{
  "activation": "tanh_gelu",
  "norm": "layernorm",
  "attn_scale": 0.125,
  "tie_embeddings": true,
  "init_std_down": 0.00469,
  "optimizer": "soap_variant",
  "lr": 0.00267,
  "grad_clip": 1.0,
  "warmup_steps": 200
}
Each number is 500 + 40 x the weight over its row's rms, rounded and kept within 0 to 999. Layers, rows and columns count from 0. Numbers have three digits each. The size before them is the row's rms in percent of the matrix's.

# layer 6 MLP up, 1792x448, rms 0.0875, rows 1213-1275, columns 0-111
105:528519485472538513494544504500446478521495499495467547521502561445509488544520501483462462503439480554550482539492435578486457459469514468464504445414483515493465502491418460456473488437497463445484441489511537406485489460459480493445446511473533553456490512449583533442493473428538468454437461494509518545456468525442530515558535452516
100:441519553544572510501500553517472440477428512488451452474445595508532417535437506518423472525507441523490567507448470501509475503503440432520536522523496532538475519501415493504539461517497551461489400476552446467578539571482498520489515589489539480510461561544436487508452526459571484551507490503481512448460583525535450445521559471542
091:517471541466466501441569559485456453427483501490509437453434516509515540553455512465484440484511578447483489509428482489531560401525452472464566489516491433468512486508442431432527491490485470511475483519530442462490525490558443574552527489527551469482487582486476519487427540484505525419524432515531514563509496486474501465453506552431
092:471456502544512550479479494517484476577498488470514574516461526597469492416524473570520503580599491460495508468460522528499570441460445494482467482465422493534534590487455478564490485406399486592531499484539527481523512464548478439510548567532463490505541547414372545509472561541526441569508536474551517521456490461489471528535491556490
101:510481469505536470554518556442484471513502498469460481506528525478437493487450528507458445539530571540434459543608499518517498537453448539471537430495517544519544536514490507502499480581527526531503479561510471439496548547448441455412531553531484478536508540445516559464543508497454512546518473457533522536528564497544533513641571537584
098:502536494433479488413450435534516524482535481563609475513488482490540567527498491529552493424534489507473447520547518513517531477499506465469537574502517547518500454446453471504468521584487501513505478464445484554502571513453518510503448494511523582479520524447602493526483483506458477489476467510531470491522459520497532544532502478553
105:408483498537470527497538465551493467518471550461410462485468598520519477536459492468510540555484480559433476475522563442491490510490514516539507478486457516504496487533526482458493565484491451444514415431417467419481467456502467554486555537542544559488510562485460416486557475522503545510457597543428475542496448472518500460520499465505
094:431511554535483498526514445533441530568578494490441431577495467513563498507547467462527515477576556500526475488498527532527575474500480445537564532474638542433451499553427514480512514510499508434517503440450530491492558542472529488463484528508472506476487402503459549473535555570529491552484532510505438535536482431494527489429484548469
096:527597578522447531478514443507528541537575541530480508460524502420577503511464486499584479489566550493508525410508488523523437507540543428526491485446473546539481482441498481549546454413461457509488464473496541477530428495468477528424457571419446531450482512461517512479484431495513500453453551529467534473478458552478513494488595540543
090:553499452540405504511492624553510502549460516535488428445565490489508476517497522511528485463460523533494515510493566504524496443467464575499450532582493599554535480443543498460490484525536498501469536477449499544503486540473562533477509453508438497511468536548531528525473448552526523459470514423376532532464499507452502533467476465521
099:459517538512516464559521504459506484542454481438497565476529469503506516518487544506471552469540478496533504475511601448506482494507505486577492545525519529443492535542538470491518502524475521509514491521520506527458527454586528552507547487437537461483492491482499491542499504463555492515397418504584454547533474519472496518464553427497
117:572459489424534539494415499529621483493460523456515468530477528509502481503504484537461504525534489407514468462487531452555501441481481554524469468480530510406543474464511537494567582524479451507541484509498517523573496416559542524460522550505471478495530462439466528518373457568501467538538464514498527479508473443509518501453464488498
100:551473528467556474474499529452488521501528491486504489479501525577491455514505425566462573527574512560529465527520488521528533541559456486480489503453539614480528499513528526549494480519522471510368488544468494468519501490495385520485514540471541482550518513505520472522438493480553473520501502544493481450515540492486434517490446483522
095:514571485447602468566515474569424534470445525386512446513446491528481472507524535535517471481512525519488463458545532490517518544468547480521472520477480428521529468484515542490440458481511478515512570413458472429501532487555475508447541561556559453485503505542542484549494506489506500501435570524463419509516543566517518523523505460526
102:488451548556522470451509518441560478488467450487564429449508494547433571501539470581531530498501472525439432445488460542429463436446485487432535518480494422482502508478451547498521572556414462487475464489538510445525441472537460422469469452530474517477510486524437518472555461490498506501478530492498434526491489503501474540547494529551
096:495544579477468470522470568554485504525544592526474506560571512474434474565456403538474499585460493500496478477545521493559470471484471476547512479566496426450449543471521573427453497526466482485536529544542486534516538487466468514532500465495416425575473466521449463494466480584484515510493479542424459440489468503488521540523471474468
098:541486448527548543510525475582461482519599458422452452552545519527483527541471463531476513543549453487517489446522504467508521537471356541573494452549484450492505538419463477485561467513529465490437512571476532498407479464453427471484575493511453487549474542463561448482518567541436551476492521552490504478529518562526482509432456483490
099:497456536481472497477518506513453524471476498489531560471478475464557567394500449492551533528507465459505563492505504461458461532470546501582536500492490464481436535551446496471493493502489566543559455480473532526525553446486494516560538520568504492545493504461533537462495436468513532485503527574558522514478481521501497474552501586452
102:485426509546469498535530511551463468513470382516556490531503519508542498441488448502597471535504540549497504489514566467512524546533497522503520562488487540476554532526495447430514484459552499519568509521477546532568627486470529498505522545463503446505510404568546473524565502525529490466475500496447500517476527567504533535571509452484
092:523495464452478509563465459441492535510453437485483513523573484554565549499481456489529477488492508502465562465520441546586487448520441529507453550491471485508532508555443546495562481492459481527545454511573446513489503459535534490461474510455517505484471398539484551504504586460450502496523508386542549511526498510538510508535493517478
092:482499524476549524555492536550548519461497407497551486550493453426513492464569461481502449419491537603403621453487553467484483545504496476514488426432571546508484512454423530448472511491547460467466552516513500498501565525572496451556490470541484480461462537487447549448528455559504524503413530526549493520459572497457380460515458522483
098:478525479517562558528540510555548520547587446523478487524523486536490523498529518467514489444492429580484591542499428455491509475524384508509478514460496505501497581443520526519498518564522447497535518424436510610455514488422402475483518486508461518472427496500540454554438555483537477518507426427470495538472533484517565484561501436440
098:510429515519511564510507518463514472456558526575535467473460453518596516533508398440539485532542512481456591469461409456458455472485553542502464515478520520494438489530508563525534483493524550530508551450570568575452507514457474607523496495478444489527456495541517426470525540414501460495460425464508500497550501506462448497489518454533
100:471538511532496574464506534544466474511469486427455488512527512455495483463478486505506454511546497496519475408478519565524459506516468525488443494493500483496453469492506496471429478492504513472530461499497451429534455596448498358422509540525513496496457453533497495524536532456534552555508474554543514508442479514474484461508630451466
098:429549547479531480510481551458500479475456463502492487543558545454544521452488496562483474534500483569481428521529502512427523459466478509498537510538476470532529574522499508485519494532557490461540462475518541536475520489535500517446487498435490539548438506516534400504527428482545495481501482446489483508488446464484616527560553473492
096:550514477492495457517443517477463403535552493546502516501488553566543446519488525470498466458539543497451526513442483446501547500508443549534530511506494528433431528500486544498557453450487551487512471486531440465508535489426558469496524484517511493516513558563478474525428508506494498495553493489503485430477515485528532470369553491457
104:559517442485517527483571606542500545465488519477441521479521527535533602460520520427467571610483559540494520500492464522484518470520525573507453537500552551507484564580572529429523499471503491436465535529515540488500500443507510482476509442491534531489430457509508466426500517463444489557540448493501509511501447469537535539494529532508
108:533442447414467439473594523435520451512446460511500445413527572570519484508491443554592520513436449464496429533472527459458508492454541448499461463543521499422464506483535592532489496528441499475486485440479527510467463498553526444510495503420428492579567459439544485498544454508513517488503510482447463512522528466503521453580534521446
102:481490509476526536475562539542524409511504499403419541423528560483561515513444489438512498495494519474519508497478503445447508464451504499504481486501466541501533523514457512498564496490520511557540471476496490457447504507354443451424493463577447470487504531424472556473476458477429449468441475515525503425474521487471505501571463571494
094:496506511503549484564442538505509554458519502501443519499417484477485515513563465502541452489512611508481531469413548522487508507540522581514447532420521515460495475404489464563514445557486453462473458535504551428375548512480484477469485459461442469471500493519610498452476461506537472545480469490518428448507518461478461542449426481443
095:439539540480453494554527474515541518452503487459504536532479456521498461545518535474469493488499445489563486505448453506502497527503502404456587489434500466495539510473505455413469542480523450419563524507468520415446535553552470442462557466511492516474504499503490470524541502507494529530534539546422479520470495575412542483541511434496
099:514425501450500473516426472509439437515524562563531560505470464542468556521513471472459501547440497509417469550448471510497457508523547514503457446462548563534498483411497599508554597453506512538460513537565512451507458462492499481574501516556481544520487460588483516469511533413500502463491490504520556528537499568452500482534545527469
101:536462493539619476491523437477500502521589472474503526496532519475455476518599447510550495451513516533466539499528499540485507465523515505506493404492508436428551527474498530514512479527527585524424475525495427560544516559467479467500533515574585526503496522484499513485454458473519500515461533537470457490404486535490539551530482549549
100:473544471491483493480514563510459519476511509495455548517439517437486524487573504542451514512474435468490449522440441496478541492556534499473513586446534564478500449463534520493483513487549598448451483489542520449485516493445534506559500555519438455549376482494452498444473499505467594516456556514474511514502524493516503514497482476405
093:484484555508455449496484503513563560504582511484475442475501481537449495522422511506493468477516473583528497473566490468493536533492526553536509576516517548538517426483542478445527509464467433495554530501460460412443405499574611528544512503492522425469498500452511526482516508477530548474509481527519537452539561502534463560550485463522
095:487484541446463497493527511498491505469526478523469477523427511477552430564527518527474421472527548538483608488462529528458482504462479479491442472486474501504471449401543497410516515486571590534441438434561473499561469457442454499456532494521457491519495523483470464498482512494461529508534514430429521504493510520466490477467430491524
103:474480502499567439455439507436433487561481515484454481515451500444592526501460500474518512501533487461496420456519473501443494455488488492457502488433436551491493547530516413586485463461596494447444453477468548533451493450517509518538455497490534483428507477466545537483528514450499486515501481511465470465530585491532524477466516462494
108:547509506528433491543521442540521445469442508414476464457514510532496445486480486441536494471484479530492510493420588538491495457464509485458517499477489448470548535537487569467465442441517528483511465488462516474511498487475442500505506477518455460500509484603512576483531509456481540524484517497589457481529527525484458546528486465487
095:534478480455545496512517432507530528528526473506449486553483506490479525486509533538506489544544546499502433385546563465498549461538502524468489529525516507472525463506458533533530551502536542509526449492438528461442479460510434480449509476513421570506547503417451446514480488480492457519548514392478487470487462478532549469469532518483
100:518418471419454526548471511498485409496445581497454495566587520480558492470514555445489498499534463464476449499491416497445471483591465505545507458543483490517500542422530509453422468407451493484480493511507437444442556561486570539505428491529531454479509446481513448485579436520572482598496464492448536446491466515611570455526503410472
102:489489453546541478530491582542508497508473561508565455479465473450529484512513490590541459493536449487457446530536523419491563501487490526487468503528583512478495519515492564535534469536551491532421512525461497507513440512479495549548472477519557557542487459473553525567506537454501552452413492494430497455528588490535529499479612525548
097:421443449559499522477517527458542499481502516535521513453524551516441439534479491513594476446489513576442584504479526493555458540422544525447489456555464586547482492526491487563564600448513464471499531474449541497469499522441468458536574468416488541491476423517474479516494494480468559516450464512537501427580567563451503560529469482525
101:474528495553556419488472489497494601528499457454500494485511528410490473439529471511482418449460456534463515481578503521434473483507567512445455522463535437483432485498425479467486492528498494501591506469487448512521480554490502548551515502471485510531606435475568521502461497541489482449465486457477423484488417441496505470525483472477
093:475450465546486484474459507449433528516448457534438493552535518427526490493503568525458476495516540536469475472535524523462519494509473484501476485510535464449489458521501506503483519484521551549520442584526527438502476526505484511463562530494452490479494426534487535466586519504441479531490504453516464474469513454480459470567594504437
098:513471502461537554505435530469524501513511471499473536518529504433484478489546491507496489458543513504520522459513490478509497495453559489586511518440468505498472519431531526504484468502480533573496483502476488471443566495485419534537477515516515473461479508469531515486471531446491467475492518466501460440555489516462512596596502578594
101:547440500492491480431473496513520493476426482472547448538464491527485543448485511509549589503496514458447515584526506561398555495615548410510464444488506536494479483471514504455471465460491448531501456444481508505547506489484472569452574474465451475422524454547529562547470546480511460474488515549456561482455552431507383500528518569476
102:490450479539546481470456459567400454465472515500502500536438462489504508514551459522540537468509459468493488428461505468554415544481534446556447475504461496474535485609474509547534457522507479512461524436500484463499494460490533511431509587422476558451432465496444536444475492510514458507529522483545450485490486498506504464513523522489
100:509502608568558494475538520470485473470505492465543561457447527525490481493466462468539465484496503526507514553495503494521510521483513504552418504454454489480493542554523489517551506468509444530543460496487484611444471505561523500485427526580471542521469503464460462433439493504487479488461504520553485527438537537497466628575410552519
106:518474543438454423440464530546498547477374466531510510462530526515393464486493470417471509494498521487511474504552495550574465564513438499492532441521498463512524512540492559502411451458547501539496497484553567438494416460500475535427512502456502484497481464519462502549535516459567522541480451575575589528505504542557532491463483544497
099:507516409528499515524458477610519556511527449519538493594453466594518513561505458494471484420471493500494399424518482482430517480463538423446509556472568508490470555467513491490524508523418486516514512528526496438488460524533420515470500524480471484519495543513488516486507528479478556495486466527366477528575477565434491487508488439534
104:510427513532499460471492541536512549492524540524513467467508482462492563472480523529509479528511447507473478567498518508467475484504478468414441489550495549519473515443463483526510463541411441538465483439481454481502483460491497505502485542474499490469449453471511449483467489505531521490566500431459498468556460491525523530527462586483
094:501506454490499465554504565515551473464545454533483483519519461585550452524521475555495537557515484580535428473495474473455565439527531511436509555504431489462503540535519452508468522527520506413530542499457426505486490536501543532507550496567542462482473507449509554518566520520534519508483493491464468486483555542538548518506470523518
097:525453476496523539469415500508516470540492541491471468432495543398562565498486501523538509454592515516533486580524508446460573511541504558541492584504479442482546537460491543489483542444507508533489581452502539559458549550539405486548484460556520466492487490469441532512445489484536447484505486488502454486445542563432515531464400542490
100:427487438507543459507512540490553507508497586495462475528461510478581492508444469411494459439503497516492496505441477464496543465456501533513473547516531499521529468547421573420448516447491551417460506551508453500488462614486537434461522481484459558488499528461532530540558513559431523563497509553485484489565509437485473500457504461546
100:528483512502553452494509532496444543503507498507537574491439478508495451521592516428455454592549457493422476507502488501574552552554501512527429580520522533503518574554503471510431476549527551473470422561535468457525549569544490497497546480483460489482506494512511494490466522499482508537525494505549480466561515515569525512513504518501
108:492474512502585520489418492458471486507499526527424505534545520528539536462564538540513534493550555499427517549508524503528486456515464471513466540479428482513511448595526519493502482486465461495564559457488548488493519451500459493462512450533469536544538499466442456402552465548546540392558564469457501522463492532501446496404531493561
091:516537443500533500471465537511481515572433566580492514476509520570505477515462503544519458428453508492463507522430447475538434460514543540479498460459485451487447548459508540576547466552553544484546512437462488506513467483569516554496505481558437476480498596522495503553556460520508489480484485545467484444489538552499483518484448575474
090:567501619559523517516507462486541518478471496499535502513561480538553475571491553470504435437603537444501505509482469474551513495465501511533502495574510504517556541558569524497579466527511532608487530477469535531471489489444456546473508492497551523545517558440550509465517525552529510525495483473496497553499520523500495501543483476470
100:547550480441444486471591505503514454489540510474518509451468488476500461475495468537481531538440482508503475463440581481518428437555500464537459515500503514455461578540459558575493525552426504444561498467492467475493482458496507416544448507511442494528471504546518444489461629561493560500461531519471451513570503504497512468526548560501
098:579490476530459476502535458518474495486462506541485511437532505502556568532531518445550555510449490451464502501629423534490540483496456450452481479469512610570532504531560496538514475547443492445504472615519493475415460498455435541499523496479526583529496471485546469469534490460553527513505554455438553519513542501496512503456467501523
096:435459470596538500460501512464441521508496490490485518519503493485539509526471548444473478463499502464523535506475542520486484466497498538477494537490533459489521471565460464469525505469446547443496497507489477494485628561447562492483481524492522486546439436539376551491533475535574493530462534450444464556541527467490482534445498509521
101:443508434490498620518459613529495515564518582500491421513475465486466456512530571472479514456499467531529519525481495433473580465559459545461528517580516497509524522600532504465509520460510533490479437508567469539562501570482530565529539514484535539557568464499471501490535461496523420464496526561529479501513491509492461512467564438530
107:536466476534513500555460507462523445523460501502471576434523509486537474489547528509442570520538461428425545470446555481492484449522519496575506475562511446507522484571546497538548504455499494472592423464520499492513553513517479506411473490445461557494473488446469520477453468502483491543479563565460473575496476478521558461551488496502
# layer 6 MLP down (transposed), 1792x448, rms 0.0887, rows 1213-1274, columns 0-111
102:457522506506476485572511531478537485450572517522435525532520478518487510445488447493561539508514546510536532548537459468471459487425467481458427495582479501517564519501501488505469477489536483571489521441482497503539495473471604570537467467602495569483479479526501496500511509544472506493518475544609485460526516556480504461516428472555
095:456512504542481540487450503539497544493538456537442460462543474494508539517504500525518487505551482593511486510518541492529497437524623440538540502519493509551526426451475485498532496495447450477538533493517535481495467558528518513561540443470499517516497500424440472546513551497504478501509524530560560529509515554506510546495446466486
088:539438472535491444494474418492489468502436522486547499472529538514508517483528495465475516571435496492501426493509457512541555529501590485531449462434507570534499476506548488511467498566453454537533528555499572483541533519574463557494515509568474473474452473488577490525473440517487490556550526485525458532488527500477471464466451478508
096:438496546471532448515503515514546493511478491527544469568592446564586484415480504463539544415514473550456522553523515522476523471530541505569520486535612511545548515479525436521485467448439487458512460441538497481497496530533438453611514428486511451477523477516458432534520468485498532498481534419489437448524558529523554532521504546526
095:476494463457551517495482438546592489465528509529504519539489490493552474488568537428553500524537501460503443489491505484519502557518553470543462548447415522476478562483551466546490548480591487422497546528470456529481475481515514483525511497461511491466535496487472474515511528529517520403487533612465484496502504478448534553485523547494
104:518542482510524542498492592505448525486534477415479519460493511484534479490461591456531450546523494506413569476497409510575580508454545440432479439468512471512497571501519505531503457443539481444522522600463471477490575481523544456534514545500474477531442466579484543520443456459508535550514447523445556508580597528529512532490465511541
096:509562453449413521581559531444513488549480500458504511461467518544493523465486420474542454519462525629566501569542515493512523484517480556434440470516503528522494515457485517412487514454550493497482485472517493417494471511551443535519536386570467449447461477560504497454550496541496510519497490448504509545496484519465492462511430429496
096:496499535586500513453527539487512434549502481536514438533509496561492463460423466494498536489509542508535501534475428470450416537512570568486507422502525525563575466556493545549441475561518504525487520495549497497468487592550566499511498497502578540486529442615524457480509517530421509525573418520568513451474553541503516566482496466533
098:452443540483435487519549584551551509504549557499539482521520543490513509578478504477496473518505538508519498510524439476505379525543525519554494534480501521479570466458514538518503508492476497493530496463509491490529543521569440527433482468463573480452466422438579498585467481511452446546556586500451463495532515510588493545506512494434
095:460396503493478423501532447530546472446500495483514556529520488556490514514493462531563520479572532485539455470549540416507566471481430532554548503454465473441483492540523500450563509448457456486475558475504589519568523550489470480428510531483463512465532510479476566532500520497500444505354485457465404506474547460479484475462552480555
095:487474529532551512455486479467495416497547475557401522513474480514457512506463483574497387500435556515401565488452515472525495510470465543475487556493505448536569498520533497533534471530509439467441565457507543467495510421565466488547523570521477528449536500544509540537493476499589547458528560513482448539417495441512418418561490510588
109:509489547485473501481563444571463506511455512528523464469599510525520465507579568369500580517520476457457435461477509445508501407535517510488527477525551455505510510482579509552533495511443463524524452532473537536545512551521515442524476497510471466484446539525492456483463482539525459484489540491528490526469545508516551526435416430603
097:507483408562488460499571490530482450489501563533467546548510407519550481491454480525524536526505470579470499436542521581464528580470530531511494536575541482441450497514513582478567494514521460561595558490573477471481500522517559485526514462542504436455519496507482508503502415503487505497504506482498573438496510530526532507417507514485
098:529493525438484485519505481500493555461500449461427454484455507468410557459516516460444529559517503565486540565489454548496542524575491527464560488494459497528509554487525485447512464476483519508478507490479514460489397462482504504548459523507483510509528463486437459484569470474435560511489536582494500423515489488488481518498521516507
102:516524423500487511548544506492519523483510575489459505534595527448537435497490565502537441456537519474467441514456540498478488432486502497518550477541503504559477423419530479491489496481511446468537520540529584438443481533518502501530489453465565556537585509476532486493505500487506449510498535444518474518538617472478552495477486530510
092:552441535544573525417480487504473508475554428497519492503490451492519470424539521488550541486453526520489529508450407541548490536483518558453496514506453499483456524488598555560453518511557555493453482459484496454415484499495494478509448536465489501481526525516506615476491408501471452549534473467469484474488518517505524592457496446534
096:483520486548471446530469600490476486523449480546574497517467486553526543526574579469493513449503511518517533558490528519438472517497477521492460501443527504474512464556446499477513551500470417574508525471493491559462547508522519558513512504530424474548568475459516551484502508503419513510464516503471460452499464496436481578613522576521
095:556500501507474514485482544463425490518459485477478529495520530504451509545523570560547382507486493458532518487560420540603500477460522446504541495558479530467464454481492517538442504501463498502441462480516448498412475442503487433526556425533506570501522509518504548552501537535464443462512499414459504465459529529478521433518521494508
093:447510528516426483501470495575539499468557535507553464500398473598459570387538526446508574576477499426530582566457435439515519466549522532571509525520511419489481505496571534541503487480543549497465464477511574546463527578544576440455503504470476528549507560514463498535522526478466500454517532553461517499504481473485546473447478500505
095:482467477526541505464547587588417496511503469573525462418517509530520433570488499515502507575524543478465572513533489488462460541537528524478518479493453522510562453478567513505517480526510542482508475462523392516481468548559530408452417473485538541462529388515534543532499527409522545431539517503519476482519414512544527494433486439546
099:525536481451501507551485479467510469505560492583485534455505530491524518506545507499462444529523464519454479495478537473550510487550448479551410431494526498511470540444491482468459537448457493462479607514511490486484522534479419421510498535469512455494475464433431494514504537491539444459527513511449565449533414520536521549545467496520
103:434532500581542459393449492574423497630447501489495519555537426542469459476548532465500506468511504491511475542454502524452528486450558492504462507459563464499521566477514519589460494587484523496429487519525546564507536487517500481508466475460539551567537547536557510471526515512571501516538541485395466512557525524481455479526498464445
100:575494415473524488477488483467473498536468483502525474505452584518526494474584443525544519501544436507471538479459441559461550530491502490436508564512438541521510439519507497476571460495501494556480510502554446448508555459508372506472467537516428480464522434547455494515515471512483512579570475462543462595453514464504519466526528520515
095:488497464503537477508505476502516473488518510526596560517515473541497494504545500439442484489487521546499523527558538425527513486523523564523582527526515517516549522502529544517542520552388477495523528467437558554404511478448548637546532473506492519453523524549554485479519496543490463439527578500477520443546529469525545514494483500482
108:495492403385523546503477438502557498585500505525535454490570449485484566467500555490490450487448413407481486502491465509442473490541498496421511514460480482445524475531511485543591559505513524440597464506494516510536491406492457552450578545424483584431474512528531471518515449533508511471534466514484472469516541526468465481535519474487
094:506566476496428508534478579511490469471552445515510514494533459539444506479494590393524601562496492588483495556473522528534503469508391521538544563517508521509507555478495506531490530467484439499491443502561466462479464521516480571482468496449494507490528392531455487461504475499448485589458524514554510536536485503524485515551510520490
106:519554513493470542512513522371460489499520492438541534497518399533498501423496386456508533533493501497498524505501494466466543515613559482594484535540547512520476588471476575494492529532486477587530494487542469499512489544481494428519438433568496490465513526516532537444454515453449522487488537467548499587512479515483486527517504450496
108:432500488434517561506611460513472500528593427531482504562513529503510442519484468492446529474495505519512495525460490532527568461520422488432540434510478485450424563536517531492490489524548534433453455538576411520454495505461506448516441476530503545514516546469488530485474444469441498509534467528510400504467486529579468489511503436502
093:533475542477428485515543503538465537492500580557507577485567526464500535435507443469531485523541481545507496598430514478434523481476484500531539511544442469533534471455538532554538480507454560518540527442442463595476549486491529537468535469571490458522544469510474454452479517556558462477515462513527547501449533492481508508538502539519
096:514497489563501525512491506547516557529542478487488487556455469460497523566546490562468534502561515458506431451490515459492552535427487444491508460587531542489442538549489438496580536527491564510596476540511463474587467504479506491498435424488570462514467541438431488479485486537462479479502475444510530486455481531517540435496484487495
097:503537404442564483480510506511556474548458448488554473496446557458412547475444545516543565532502573466417514510522496473465574482440433549500495512497469526524475454487513490475548474469505370534490494459470489582519516513511447494535533457503485494532457529552503581552506496446490417519512548425496416474532454558585494403553521584517
104:451447473497549496471572500527559455521569416413417412552501551435499533444491497602513405457487539485488423488486471521535519464504463593418540538475452496541562595486470501518516467480518578477519527461469492491439482486494544510531604560464514504531499528487515534503430439531505531504518445451495478451503592487501499445504515564538
106:528572492518462532479555468480517485523469528500457530538508478503458522505473477464516588518479548502466591550564541501449516537540456550553489513422477511473479499504512510479484456552457503462441553480446458551522510443428492495414422391507487556512539530515492421519512553579549511516515536502517462489481496474534557461443508577511
097:487476480423506425500500477514521413523543507523527530525458447542486483454469436529453485463489599516592468484527502509497487500445535484514502528484503447457509476526502518495448458547436567446416494514447531519516399451460487532474580485463538470501534504495505525607487551489457502525498517558515531453446473453537546520516545545434
104:586479433506573552520465562515501474538470519576561533482463567466473510496575448502487493477509493533488512438484437436562472561549511506555547491519431525482493511496514478554493531562551487468470447449515469532487498489506436563454503544473491527521511538524465501487493515509488522524513524511472515536419495526531519520474491471447
096:532517569513493441534540405496523495407503489498511462560449499522553508480487576516542574503495492569506487535445473629501529538481586475460475477498553484476527419597500569546462517474471486483506504523492497463445475497520472511533490441533530425462498505486545550488522515559523481488522508445467482486515556509467548489550499478522
104:533565494461507509513535424506504450510496563566524526457563508489442507517529541534472481485446531491518489440483506515545489509438470515559580510470537470565507490445405489432465465547478531515532456549506493539528566541427493510505505500516437516570514531480487467470543494507476482457502595486504469494467523525458534458549456530471
108:553471515591502561545545536471458553492458466520542517488525475501481483452493498490500536440457484550512549482489487483523494468537530527485487494553524495538426439526504492471510492452515542534520575496526518514406507531540552480574468522578489483459537560509560522488511532459457534494506478466513533436463528464498409517540529521493
110:504471507498458500469562531540460482450515495512524485511514507524520551524489544434517476540480460501505494481431478515447499484401472547484584514537461445492532474527492451471485478413533478621520488502443579564515513475507502518523483452473455582478504508544426425533506482503541517520549562505469547530453551520488547445567565443490
102:467530540502469537497505563472504465509471450473526521441544418470499508490518513512515481495540521490525568500457533490560472545510487455513420514474516493476558481450485481451458490478519517478420561536458537499415522564525488517584523595419519557530490411444508535518485503477504527473470490424511578525475502493512473456480588482489
099:520506479472500507566472484572559511522494524471538456532493418468522520457508449517481480435483483504525445486551461508529515406480509438531568508560500509531512521509513460434462485495523470555431502539501487506502499489535501485521441569568583447559486558520563505529541523509491563464538531467490460453539497489535516497487452518471
100:529477508493449517525492508504483485578545483553529461596521477499527455554494485497470467436444463531490566492465540485510473554542514525505558509546497525444493518530550455464552420532448501511490497523498481490538494466494513510437530593464393444478497465496441499465534449443595428442477496527508457505515526497504455459526435543509
097:544522494478523618517507544497509519496511574541473390526552528542528495506538555465509511514484549501504533582474481435511556488481515423529502515544506486440462485512523510537458547501435504499512485526482485508469536453530498509447409447553492430480471459446474488489449542515485514493484483469470525494473510530457552492488544480562
098:528567463486506531509477533463531538464496536484564479570528423482442509514500479453489435578502403470467466578477471526541556498468451433447506478495541516500515533549507426507460523449492460493441540533557574438537471517497446478547442469483512548515463462478428454531473545531516535457472499501516502552449549499471551487412477534549
101:464438529477397515415538497460503480538529531556515484507488549472485519496475499554466502458405471473551476554492458512419602505504537488564490517558563536505467522510517485465521514497522544445500547577493552504467486577541587516525574497481523479511445481508496523496495543508507556473495495477433490543510509436490470518525462564555
099:508448509512529473458503498532548496540439499469550528560480593502480473464518438505415471523521557496529558516453480509560517538514507496471530473530567541454444555478437490532507482514544536467468439532495462555503489529564527578485459490499487519478521427567459528472462478536501501489477444479481431498495498494512500558459456448494
097:514521540505514508492525488469595559547485494527516502508544445524517523444471494491438567506553531534493492525560463567515499446480480470417573492493485504507505531490520467477429488518475532501449542502518471541439488543587472517539414486521560509513444563475522470553472542583491563464515582470534511445479501408588499531478566490535
094:535478483463479565467565495509540496570511464533516546478478471537485460499477550483463525479466506578581531448527536424524502563539505502528563486446469479436486514537442543538474595477483536460506496526523459458524481494505486454505498400436507466507529481472472455497488459472547522485487489494506557455532531501514603501503543450527
101:563534521521493477581526520480502538506541505497535489510564507513495517611541541486560497515516420557436528534516463430464495450485485511511608542571483551531543527434487488500522526539478495512511546479486506450463538541492523465539456469510565449491489515452579433459527484475479510522490515562564538510483520534447470568533552517496
099:520531405437419495480448513531598523576497441477495570473472480481516433496424486434502549511515474549439537479496503472463521539496510445491511509477531462552485493497476468477475493546499467495508538425495418469504538498545476476488501466582524515477442547465458470506492432509513454555536526462551493364495461525466502473527577458477
094:497429562518553447500515517489479490489417518507494515517575480464473491498417524509452493495494427512589481550538470557440511532545471497460473455442525459453479449488444515538485489513530535510520583486484534540521523501521470543535533489545436518474565501500522513496542472496484443497433554523523433485534492505478542532530546490430
098:551503483541522476533500538519496566501524459526505554541461481462479527510508475581474494470448549571536552568472526553533492583511486544519588505477466520582495467451517522568408473515488485521512524545490479582533544542489514447514493451525444581490532495508479494516451517483529438519434508485492477509509500467500532493477539537440
094:516513486525515543477468529530453501478521512544451495600375517486534512484408445545496487487547495515474582485447477482507469443441495570533515508474538555470544531553518486556462524548503533543511511545526462506547524510457467517450562487484525490485566523448454570576535562503512522502534511482545492485488471472542437530491509524435
096:538502537524515524592568433434476488431520533474451485490465478531375476500573566482515493516503486499496498513565574529518539453482513423527475491449493502469501517588466437469502514470466445490444518546476466462506519462461463549503493444557499465493461462473475458531412504495465448446470504521557532487482532484464599429464467473509
089:514522522560447497480493514487546531479560507460536516478540483483532536459444462461506520515523566574499561535506547488467485509489532538449569503562471452505466478559544519467480457462511528442521503538521522484516490505541454584526453530490558503503547456499494567535472503470504466490477460502497516486496478436476548505433491463429
107:506513504485537485452438485513428463510499540475483555522551444541445478461503476557433610445586486408466544499547508480534492441502472483513521486542461479470522507519494416501528532575436602538462423525528478578532482503470514480484490462472509490597478527551531513502543433487521512453499590540512443510500551544476506491392513525541
097:502510500572499496508524470550467498481463476506568490485493493528551515492485512488514524528516469527438509476536450459498533493558463464425471442529501523506487475557467478525460515469531522514547526530491502438530477508534487408600523559499486560496432588498514515457501507464523446510533495484473546548424495481473531517505496503511
089:573486557507535426505527456463488554476528555479531495438629545506576493551521519538557519487461446475526520568450500587443463540494478427479491492478499506530522527496521558452443506448535488483474514506439443503527508494514575452470511509593521484419461505365458458437526455493469448426469511537431533594505492482500537571463538444517
102:569544503528522534481473506537489495556534496490511458471460510428506503477552492470539526534515508527460478418565512451482443429503548561431527505540489469594435499529532501478510510502526468548530570516472517444521503509491447599493502520460499512446495501536540474434508467437564424472517476514484503487507537474461518518537429496499
101:523498430530550589459509480589473427545571462494599508442503568522482438464554527480454487518577505512506470508489506555479502544515447531504558541474527457545421364502530551521512549413540558519466550477512498538477547498514553523457544511559519455523462483509513550520519542474458519507529477493451447485508488467512459455492522499510
092:524514622514464517471430481455574414605544549447509493533465467547433511482507472512448484559529518507476476555538490426533463502544519507569579478513479472545509502559574500565484481512493505465502459521531410586517522485478496488475441538540461521473569501399544415533547530479490476470559486559501518451510513529532502429480500491488
104:527527507461466478515462448436568468519563521464523503428448503522513504651471540515532474449493492517506471525421460526535445436438454490493469428505518511515394546513459500486576579516526527490491497556528494495492446507454408495527454527481519539491535595481417510510490501559528491492423508501563468495448439548453518499564530470471